config = dict(
    num_attention_heads=8,
    num_key_value_heads=8,
    hidden_act='gelu',
    bias='all',
    init_std_o=0.00383,
    init_std_down=0.00383,
    beta2=0.98,
    warmup_steps=238,
    train_tokens=899800000,
    max_steps=13730,
)
Each number is 500 + 25 x the weight over its row's rms, rounded and kept within 0 to 999. Layers, rows and columns count from 0. Numbers have three digits each. The size before them is the row's rms in percent of the matrix's.

# layer 6 attention key, 512x512, rms 0.0345, rows 40-52, columns 0-255
091:469497508473490509489545473521464479447488502503546496463543549457503537524496414493461497513498499547497494492536542497510499539514464518475548490510474538547487525517496503464485509491489510482503464454483531502451504538501458461505556506504501557491495514507525439488481491480496485509499469524525453546475503526507479526532499510519466520477495489502503508495495500521490535468485513494471485505485476496479451509493491493533488507480523483513479495502501530494476494501486461485517533497503494488538463469528506474489554497503501480494550510484513474493466509533480506484503476482430539521496488510540502520539454503473515515517487517505517529453501542487503483493482492535514483541518543503452520525492525501476520472464478517544522509557539489498469451508471484
101:528447526499525479485505494464510518475497510507484464488505505478518493479517481471532512513527506481500453523492470521496530542492513503494505542487549546494461463508529486493464517513493518531465499491442475517537511502519510519498524485494502511450463463452534485534504493478451505478464497503493485479532477506467497523528472473566471498493476508518515500464543497454533503454529529522461491486467483537466516508512509499533487474490542505523511479523492491434503534490447511468532485465474476497519474507503485480523508457484513489528492538495472512498507471544482532511499493522482510493469490510491524501532502516486529479477518502532496503522474448503486522486502518510518522543532566481546488536482496514503463485547506499495491521480501527510492516531519472
101:567486540441541491489547520548510474488546514544528550533498504487511459422530464495515498524482450476532507499509497539494472482514521533488514465499488444514475496499495483541481473498495489511534549484489470477538508496497495460464510535483505452476494514459506503527519485449480497474475494499529489526493524504532456530495465481526498481492510528504503504486522546533501472509524463515523484481527505514498530518496497522460493492509498481530439516475468546532511482477480505472502547493496474512479535524543507513478482554478550507492491493501552535472492533527468503497483487490501496499500489517499569556460489510498478474482514485521539503467474477482508529525525507547486544495502471499498459485484503491443473509502517473466538527490487523494529519479493533
097:475479436494478538497532488513493512517466514497491487520516496479509561448507529528506476489534484471485499494523449459500515495473530472494488484507475534507539475473558480506493467546471511481497505549481512461522484553476513496496478468495495531488473481521517556532512525534519487503497564470472483544487522479543516486503496491486511515516488516500491520487477506464541496520491545474488474499487512510511583478482522539494514494478539524485465526475500454483489500496449508476545482502513524477536489519495488479533483460456526486508500475543507501511511491518497474500495459543531507478479489488507452481516533479515545467480470468549511492505460516532538508521532499467481522514528517493534512512515453526517519523493488470500488487512522490486453507516526472
104:490501510553474505514479503515484430488469494493484533477540530497501509512490496503488497529438461513513497489522501488486487480527539502503511533466512501526505483565500488508481505514524527511490520532495520528487486471515532514509448443501520504471498520468508511447487494454499536502502528485493520530475472480506512491507475458511541515522509511509517522494510507466509488542450526501499508509499497481476479491509517484491519447491514525541494517497485513519495489519524466507466501435498504516466489484482512477541511494471513546523500438475498497492523475479516480513519505475467484474547508466544539485481505483444476517531492485435514522531471535508466475505544459540539511471465516515476508440491487492502555493545503538510505498501471507494444502522489534
093:456479531536499549533520509510484491485521490542537463530495499526497494490491546475447501476476538519546521470515520485529505503508520512500543481523531496498455500493506491472553451524506553497435490449495464529487514523516467473466486475461527490508510503504448525492511496503503532487525494489517512506485514463525489495454516506504508488501486505509498510506509487494499503534515523486452515485512524502510507487510469485530497476508474510529456433464555477462524523513458507494494529498534502491502484463486498498472482517532476531506478487511475478475514499494490493511512509492505480518500512487528496486560511484493468500504533474466508535509532527520534448469523493455493484460451501510517504549458510479495574519503461508531527496509506481505480483489484527
098:464534478574457468501489516530481530530507505490483494456496503476495493543489485539469520512483515536513478529523507493527515482486495473511450518499486555513494473507547509471435469468449453494496425505511515505509468508514484500514489500531474456469502497556518471470482522520509510488471497520512528499485514551472503515496487505483509488492503494495482492518536513487491506492461455535508517496455514565540496538513496484509514553514517525537516505563507469511480535510558470534494483495537498530506471470498515535492500472489462487528501459542495481496555527447529512567505481528550524544473499454491547460527512517494491536490497522534535504508496511516467478488456508498544487524517460478510495488510500534502542499523484479508496473477496504498514483479496491
105:494495511465547495509499514456469552492526513489519477478472531524501564475483484476508498471506553497510450529524539541493487509523531465475467512466532478499468508482462540524439496507506529491447522500485521524532546514516518463482491506447499452448517537477495544514458456506479489486504498502507488482504492503523504531460496526503543436489475500497517507500513527517460468505488509471464517503477504511521506541486458517491496495489518501446483512524512551516488533489533471510442516518521501516474498492539495498468496517515502513475456481502497512471538523504478494522469541536474475536493514507483474518496489482511508488494499517472507493501558496521446503523498490506503504477528528481520510511474474535494497532480480512528517462495516531503538500547530486
092:475519486526518525488491520523469473508504517535484485521476507504468522485484546536497515478487557529502462515557501499512466483474537497479521530511515507504495493490480495482483542515468521515492502510507509483464523544435482542480503507501517528502509529550495482491533474508536434504481513447461505476512506476481512492472491508515476516518498503466416542517483537507479501501483519493506495499501507514522523551494454502527511504496500504508523522479531518473516512525464509485526499517555497502527523476532501499471468495491472466493474511528486474540506509481533549534479528508510506511505522454490476433445524510464543491534427544523499515545523469508547505474474519481501496461500468506515498533529475485493523511499490516531508460477507493476475475471491484
097:503513510491495485549484494507482530498491530492521477460517494550427504534469473505485539488488488471500494521514502522464529498467465520470501466500454454518507501505483519509516548481530522505496509508488482500481470439451451500531487494506506484516470483524485520491482531466544490449530486497518539498489498518521525508524486588523523530490521484486493468523526490516499507443518474491506477499528455522487477467493495501537502457521518510489511501522486441518490533503524476523497504495510464484504516460512527507484504469466487500473499521510472493533470508504473500473492507450499486519520509487517459516491475509507486493514559501439498467518534523424491542512479475477516503501503500485478522497505553496493492520497465459538538538523518493507507504534479512
097:537533473475495503526524510517522450488496511455489507454544489529492553480503448495548487516492499454467526516502479440508481487493491506515482497497501454502545453506534518525501534522517507475465475502482495491532471516505507515499482503523502478509523491490550527479492531445487523492526521506479520459475501454504496540514497475500532457479512461445518540496483506529485524491500493487482498483485483512510543492486479478497477502470532509476502498532466511462506520517522474476502513465478513506528512519527499451487507473442537467463508487497535505516455480502465460431454490509498515495490501466517537462535489496488537529498470507505538494510491500509555540502486465482513499490506481509475489509552431500531492518532559502514516498505504496541492517499504486
095:465491454483503507480482492446473492550540518475535479449556485537514464532489464522495465524510496517506486470477521533488454551515498486518579423536453525519485559492521529522442516507511482496544495469494479477479469490490528504498488488504486500482436483502489479462472485499518495493515560544428514521530519498467530530514496510517517494487521520519500514500498481454457481470505517519491492508483500487478490518494511474475527461515538493484505466523478476471474457453499530487489497468492489501500545463478520491506495499527506521502517514529492479550483460455532490450487501502478435510532490511468499520488531452444488516494519490469488531501481517523506473484507502535511523486482491486436498520504501492485498543494490495509488481535478489509520499473482491
098:513500546521473467509487503583489517511471480459518529512512513476484517512519502552418486542492504489499507518508486532489496513498475485503457504484508490469466487439502507526516454473531522487497463458549512493508489490556546456490551531478520522526563482520465489515512496494512508514469507505498511505484448486517493515472530519501491497535542505491491507516524532536468487484535515486528471517459498474482433487503533481473452506503501521515503499490466560507464531533516476546494466482500480510487522495494535523516510498510453502554506552512507512514537513450474504493489541533530495520513481500495533559435492512476508505443480522476524490503509462533495512492484501456532486522548520438506455503497526520487493494508457498496513468514503486482517472480486524
# layer 6 attention query, 512x512, rms 0.0353, rows 41-53, columns 0-255
098:524498512484488563534498524530504545511465473562485519495530455514485527560499490544546467517525524515553513485499540495481477464457504502492499527527511495514474497496538492492488490476500498508526529496494463506481487494507507522475448445504514514527516545481498514532510487504535490509539479472492506540526532491522516511496521499485494519496471504480498509483493471512513517526543486496508501476520539476495506499455514501472510431460513483474493494492498494526514496487517579449503523465487473490522491563520492523509482504484486538477515512508511498511516514465486509482488448514481539498495473463472521543436533527447475483509488498517455528505476535514529476482464500520465491538508448511484460486508479421527489544506567531511509457490479524457479511475511504
097:450516514535494516539535532519493528471519462514532473535500531501486473547518508465481476511510521502444543510497530475487495498520536487487538525501490535471510449524530518441474508569509526492417496518479498488464491506488536503527473473498438503511477512517479511470515487510484491494507478525481485494516457508527512534451526520462539469474480477451501526503499478499475503490488518525493521516517479492526494523479527476478486477494500472447535475511505494502491525518514511494544506512524516525509529470460492516496506504560540493485474524470508478466497515466525488516538522506505503501536473503521511491456532496490509552540529506447520505473542510453439503511488491464533504536506521524488486528536474539517493490484520547485504476512478522529555517468510534
095:502538519501484498489488497510485475480493520521503532517475472517472473479485481480484537521487478509539500500483498534500486520530515542504512492503471500529493496485488513530465517470494459562512557449507473541487481518472474516488508467500498496501510517500451522449516484506484513503496507495476512465504491493488476495528496518466467518534506513517500510449440475511452539507487467482514502465528525482454514512522517532504489452502477450497519464482501539550534542516503518503488514519437463521545517461470443546540523478476532539508549496495466516505514517476493514517511587512490524517473502530494547518513454460550451521557482475504479501517519542492490492521477523496468467505495487481510481489489474437526511504528522475460490477470520511553514475490504503
101:504489499523499531531465494491503520466540517456489497518481510486487511490478497493502518476481482489488488475527489453484514490482523475481491481492498466485494548507515505477527479507502469460478512498504508494509455549475540510471495462463530499480507485476502452531546486509438506523530522496500496502515520504505518508517488525495523489509495513497463451512510481457498538564506484533485477493555506486519505509500507503509502457490504529504507516457494502500497483535492467494512451528496473520504480511439486502469514500531478475446462557540481497504496516547503533515498504494538513524522564467459510519496482473497525495446523536474561511531523486492540516504448508507473508533485502516465537536520514493509473531501467491477490508500481506477502530512508520
093:536522508514544468479502480452499510527507483474510496455477470500502516494473494494536535527496513471488565520488485507497524516522520517549524496451492505496507527472497502529496473539469504506524500519500515462534519524509524444565503547473483474522476514548507480475463513499479509503497550499520483477453481494485487541532505503500508515509558464510513456507490524501504472525472507513522474513483537487478477475496495517511500455516505516454546501485525483555456448505516493507487535498499476487482476494502499573464477520476502545500486481482497488565513451488491503512505491500513527500475519531534521503495495489522472481488537493463502480481500510515506527532503506515515501500497507483515509458476504509496500514460482473496499530515514503483511505579501485
096:507494491520456472450507472492492474489476507484549496451518531467529511486487492519472545493467510489525497501494473464511557486486523495502490487518554513531478501489488501492528505525470476513474504495542462500479505487517517543479498536533494491469500490512486544524518475522495506526456482499485549495538456521511496521518471493506500492530538517536515478533545499485489507503489487476521504493483500524485538486481508484473514535471457512490460525519488495475479512470500443497519519505502535482531519502526502487509477514503480513543455452516464446442495482501499478547484472504553463526514484508455520492476485461489522528491479444561517513505503489462483456498533504497487515509495548500496501486536480528492498473515506500500503498534501487505542481516513473
101:504479523517498464507494487521469498468485493528557561502521460509535468498457513472458517520514517509514513528492533465548552489523533497461513462517465543493517508458463501499505467528474526461526536532458507491461465498505522524492473520543507498455508490521510531475503522543489482490511532474513491510482499512479527478514477456542502507475549565508468459540493468490526517476531526507491470544480490495494487465512485448485495522498510551512497529503523502515499504486464464489469485457514508487514526493520523537502468513455483525518455555486475524461511504532484524499496512524544515563486484487501492497480550531495470510500465451507534452496473556472533491536492495472474525522501553487492505508515538519488508473490515493479531533536528508534541516517489523
091:498524481510470486538434461464470473514470515490510487445536495481528496484508499511491527507481466521532507522476473505452503475498489519482495543471476525539486496460510483472500532483471501502524488501487502543501453485504479502541484526512546515449500486548541476449500524530471519451503526531503512502483531514491555500516461478527520481503490490504514489523535464560466491443535506499530505527509492480468462514478494507489482513438520482481465547521583514529474540521500477471448509529490507516454476493506524533477537486470498498481552508562537534530507503522462493490449485505526492483499479468496467480493483504528493519492493479517445516483484528451512515497503453544539532505542510487485484508513486548500486502472525471488495505509466488513542474532509508
094:522512533521531419554474521474441508498517469557538539467481509491513517481455497492527521505483516502474474497507498520536515468497468484483507507488487554477501530522520480550530518527512495501497486505481497551470541518547480522462512496510487492479541487489494494507497517492517473472544534524509520499526491505471526493508508473499501480517535496576506490516544489538495456509498473516502519489468449477535517510508498509514462506478500500509509489493501500512487511550459488477463528467513473534497496463501472456517499519475485466471486512517530500520482516519532495524501509529508498423512560515489461490518489524550467484534506482506494552457535484470530498481529478499510460430494478510520471496498532512513460508468493499506526541516511490538501492492500500
096:502507496493541525512485473528466538477446528551474518537508492515468499492526523507457473494512503502497434486501559492481471485501477482484485504503452489538483512487465533502512484502538445483482507541480531526471511523537491479458477444479494541529518502495447484498535498523526525524528510489503448505536513480486516456477485505471494500527488558527477538510520501460513494512489539532480547485462510475517484533530498489547510531516507487431483487495514525457489495518474490519494488511503496514496507455484453473496511519472467517494551486485464496511517522527457470468527543491485506550496486498481495510522497490468521465506485456492459432497540465511494520491473510536513519462498520446480531499488512469506534467492502520536479513532483488484507506486525504
093:528499465520552506473483556476512518497519530503520541470463493538509493491517517477480489501519476550452502521483455550479505531498509494511502485488489535566490478460477471487504516503508518520520473499480506484515502488548504535486535472503485504509518489492490531540508484492519540478496494465542504509495520496509451504547521493500488512509531494514503505508464489463513523516501523464517503511519490512544494503511499522553498514501453510529520496505508447468501492504509494502478490494507491486485475501522493505479528550524492505490491529526502515517470500554480547485493528479489475457450541514542497502519487506577429496465523536488503482503500497484532481457504490465485474478485532510579509484476505471499474490480463525529508506496500507498457516492477487
096:506473536475533489496497478506520489567516485506512487493494515507559476512470497462522484528475482509514499521493493501487473541506497477451498467479533550529520523519461483483491492516502520509501496509508506514503508484440456526529486497504536515461495557499531470506467489498473509487552504499493539531500486497493499542516484522517554511473514480494509521504484486509488458502463517532465510532508492485486494490494506516510523503510517482470459455511509483490510522473445509491516551487529506453493468481477516477495476521523494516505452487464514499458481513455503487547519499480466440507519467494490513437500492478494509514479489470501562511493505512489509471487493511486514444495512497521525527555521535507467527522512492524513443506517512506476482503511497545
092:494515489502512488472528488485469551512509516445568490468494477483479462455492505528479467482472470498498518519526493486503539523474496485485460504489475506516493506443484475524495462495534477485506510537466499473495489528507531491493535506508520481504508515484496533483509496569502492505504537513496515494472522518548486472517505496504537486485528490494437495508517495495504491492494507484523498539539511496497514492509519502439513513521522506543494503515524464495479504513531472463526523489522520468453503498487482535477534468495536483521489543507502484490492512532501490482487547545499540496550500527481502508503500489475511481535502519503495484496500545449494526491485494505520494512471502461496485515494554552521479460532476466505497507474524510497510517471498519